config = dict(
    n_layer=16,
    positions='rope',
    doc_mask=True,
)
Each number is 128 + 32 x the weight over its row's rms, rounded and kept within 0 to 255. Layers, rows and columns count from 0. Numbers have three digits each. The size before them is the row's rms in percent of the matrix's.

# layer 3 MLP down (transposed), 640x160, rms 0.206, rows 390-423, columns 40-79
115:128148138120091106166108130149099130107144201131149172107153128125086152102123156106170000158143109092190133134209117140
099:095134067114115113158148127159129108129180117082093139101132103146096141156138137138152155127153132132113098158106136162
100:120171182155107088136118093124120070148109076114093127131073162060164086201150122121139106147099144182140170128156147100
108:178168068128099117076143094159145126117162108149125183089123107160149168106113081079123075098171099191108155135092181107
103:140122116141064091092101071132084063166066105148040134163085205151157118122082135172125136100099078190183122152098135105
109:075121088139117091132123167124104131134098200081099194084128054087184149101212090125098119140138141139098127125110133135
094:064141158170110164172172168149164090130135066164128127100111130129148130125097083123153076059147099172142160112109088124
095:188095134131114134080190109147141131116099135123104202126119164085079193150148186145137091133120095177145143116137099129
099:148097135174112186163117110150157130151094112116131115133062094123100107126096119220121092109126142090069150073109114172
109:073113129150143126123129097134123121160115165137154121100143148162089119176062118133081141125090142098142180182104121070
107:134086135098154113151160154129103118099135169182116126144147146106099100097115152117191095134094147126150118143090151078
115:137142123048129194114154141096155115127154134193132131160171130123112092097131101191137154137135086139135192203172108097
096:127109161117157136149097154163104128149114134082102097156131083145118098156111154194100136138138164095065168084139135153
105:148155120144082112133113160170130093037176128086170130131168132140120116140128081105119141080161136149108124124087086137
092:130103068093175115134128164160154109136070130148095164096161152068156068160154167109082119071131091115134128055154148178
103:147125178092123128140124093097147174132122126163066138123137085155130091181096159163105129101133136113099182106103114209
105:151116149100126145057197140163151063137119161093121156152102123157093129182084130134113115147193085112065123154096158172
099:109071167113164133161143124099098118124177123098102104099128122122193127132166101129202100160097170156153043099102110112
110:150152120110164160141141080165155115134139163193177073143112077136046154138108145077164054118114125128085098090149126169
108:113126140113173179189108143145134144122131218099133125103146120211091115115112123094152081158128085139086122114093155148
098:141120124074150112100146110072073155143087136174137130155077198193136123122145193131153133177152141135146092137121112122
103:084120097124153160074082115178111122154134116138165143147080107129110143139146143066126152125100119082153131169165117078
083:158115093138154124087103140122119060127127110100168055136130109153097162149098159108177115139128176145073177127128165117
112:133154114089066109151158094081133185205087119119096122136182158135117095136167154125102125191139073135118059112119093154
091:084172158166101081152096089119135156111066147106142127101111171111143139108052120110149145120170132148118101086089112109
101:146168110092111139091089096086145129140120094080105116169143104168135158142086095132079160127081185186152133087131101110
094:107124138150092162167136108120217134141095121117098093117190136153180154140171137120150142129133148160102175149120105108
095:214182111092107102105136141163122183136127124121085113140115151079143111119111237102101180132114189167119080119084116083
094:157133069122120149149072115130109158112118130112102091189164164156100155130141133139226108114173163125176092128137172137
109:158171131135137110116111162129078164072068127171151110155096093162084145088125127164096078101143163124113125042117158113
098:079136088122163135114135108168171159114096130142104186085132084071182102118072169140089159151106138112137156171129143133
101:165188135168184137175095111137101150165117081113110139114123103151148129077114137120137113146122099101121102149050113141
099:108188136134132119047131137086126091084135141169137113154163189135137166135144161105173155095088140111143099154157099132
099:132197105127142114133126157144074066119162074111156063147122116121142184102126119121117124177149088158119091121131104133
# layer 3 MLP up, 640x160, rms 0.227, rows 391-424, columns 40-79
083:133085184114125104171092097102178167147167109160146138060140080083116094133178160085119173103150116108142176116089160163
101:103080139124163152135156140118142156150106151155123087180162080147135145127159180174143144086139117089088109126139128095
114:115091126182131150110053115103163129087164136097099085081100160142106134195103116123115129133108125172082180110197103095
094:126110158129132123081090171117168107108168144144164109101176108120114108111098107207129078083162080100142195114147104114
108:102116111189104095126135182147117133123086154176062194115188102131149132181109155101166103119072115098106202099136105205
124:115105108091131097126083104122207222128105144123124143128127202100162107114143138164115122167099157055118085150125151108
095:132119129133083175097086192109126132134162146084153096061100096091150057169083107081142116113160112146069061078131091166
096:110086099119129174138123120164143087123135146082103132122122181131139089140131115198139114077064184096159163185124093059
103:175121143155069141124116144156059105160115151052141098137107112154089097117087069152122144126170069152061111172132135150
101:148138136134182140122147114154116114164136171128092152127146113120118119130155110084150109123170133131102128150135138164
105:174162153117131107094151149093166093160135105176117127111095137175107059135108086160126158098115129122145196128146118094
097:120118143085065143197114130104146072138150153102162179098213115133102097102121114120120119101080104187155168117179170077
101:081170127164115149145115150083146131132128052148111078110106088102080074151102152111136144131161137104122174098158104106
087:099142161093137132162174131140089140163142108129137136108156160181107114164095087115119070156139096096165109122145138168
112:148119159125158103143100087154105200074148137153149185134100134124127124107131110152114129124115114165063112118139073076
099:129138049085107103148136121157130138115066117146117103147126178090135166092181121128138097104115135120171138155156162155
092:143126159087090157099213140126167140089119117115175153155100091140113110140176084053163129188148116108093118154184103088
099:141172157084132102107173105099228104112058141153187118107081108128072083166066160105091147091139070142123069146155113173
099:114159200096153110128089144114119156149122144122101150065132125123143095075097166120151161191175144072137100148128141088
105:131138075157104123201124102056086062128113125153095101132109210181107136155174079125139078167139107114134131131119137058
107:140110111134069098116113150170208104093188071116192130128089142105121108071123114143077158160148118094152148130177089141
080:112144066063102150095119075151187143128148089151152124198170089105185172186132131080098111171123144089141149145105179115
097:120101149152134113136122160088152195124166106162174153102109157059124162156175106157154091129145140146123168125162122163
087:111162141159078144153116116128095129147085146092146063114131144173120091127097094111159164107115170105110136180153134118
108:088127123110115200174166115127157116127106086122174091143131093151157150156140101119153113145109129135113117161159158132
097:149085158123150111120118134165135139168129084112146127137168130096087112142179135044171104106146110122158172175105091105
092:174090140096134125039172138098140127128085179161142144129120106101062148104090112194147104066125089085122115150095112130
086:146102139186120092130059095025131131152148097114084076124162121071091113104109130088120109099127084167156144097178159124
116:150087195147150150119160101122143119181196091145162107128153140108099124134064161151133134033116166141114212108136080097
095:089153128152184152138084119163131135146067167127103071118145174147124156146157167151137128130159119165175113085132132135
110:118136137147175129108158164086155105170075151151151128121175118140132123187160168061120051132117095118120107114109108135
092:094124113096100154117082162072116118145159097137129050179119102082138151111123128119131148099104096137151091106095114137
105:175155116032141113069117136161100140144152099165164133147116106102077160165223084139141136161100154107094192073116094148
108:099158118130077144083141112162141161124139135156149077175124099162138164155126172125159134135089100216087133137145146155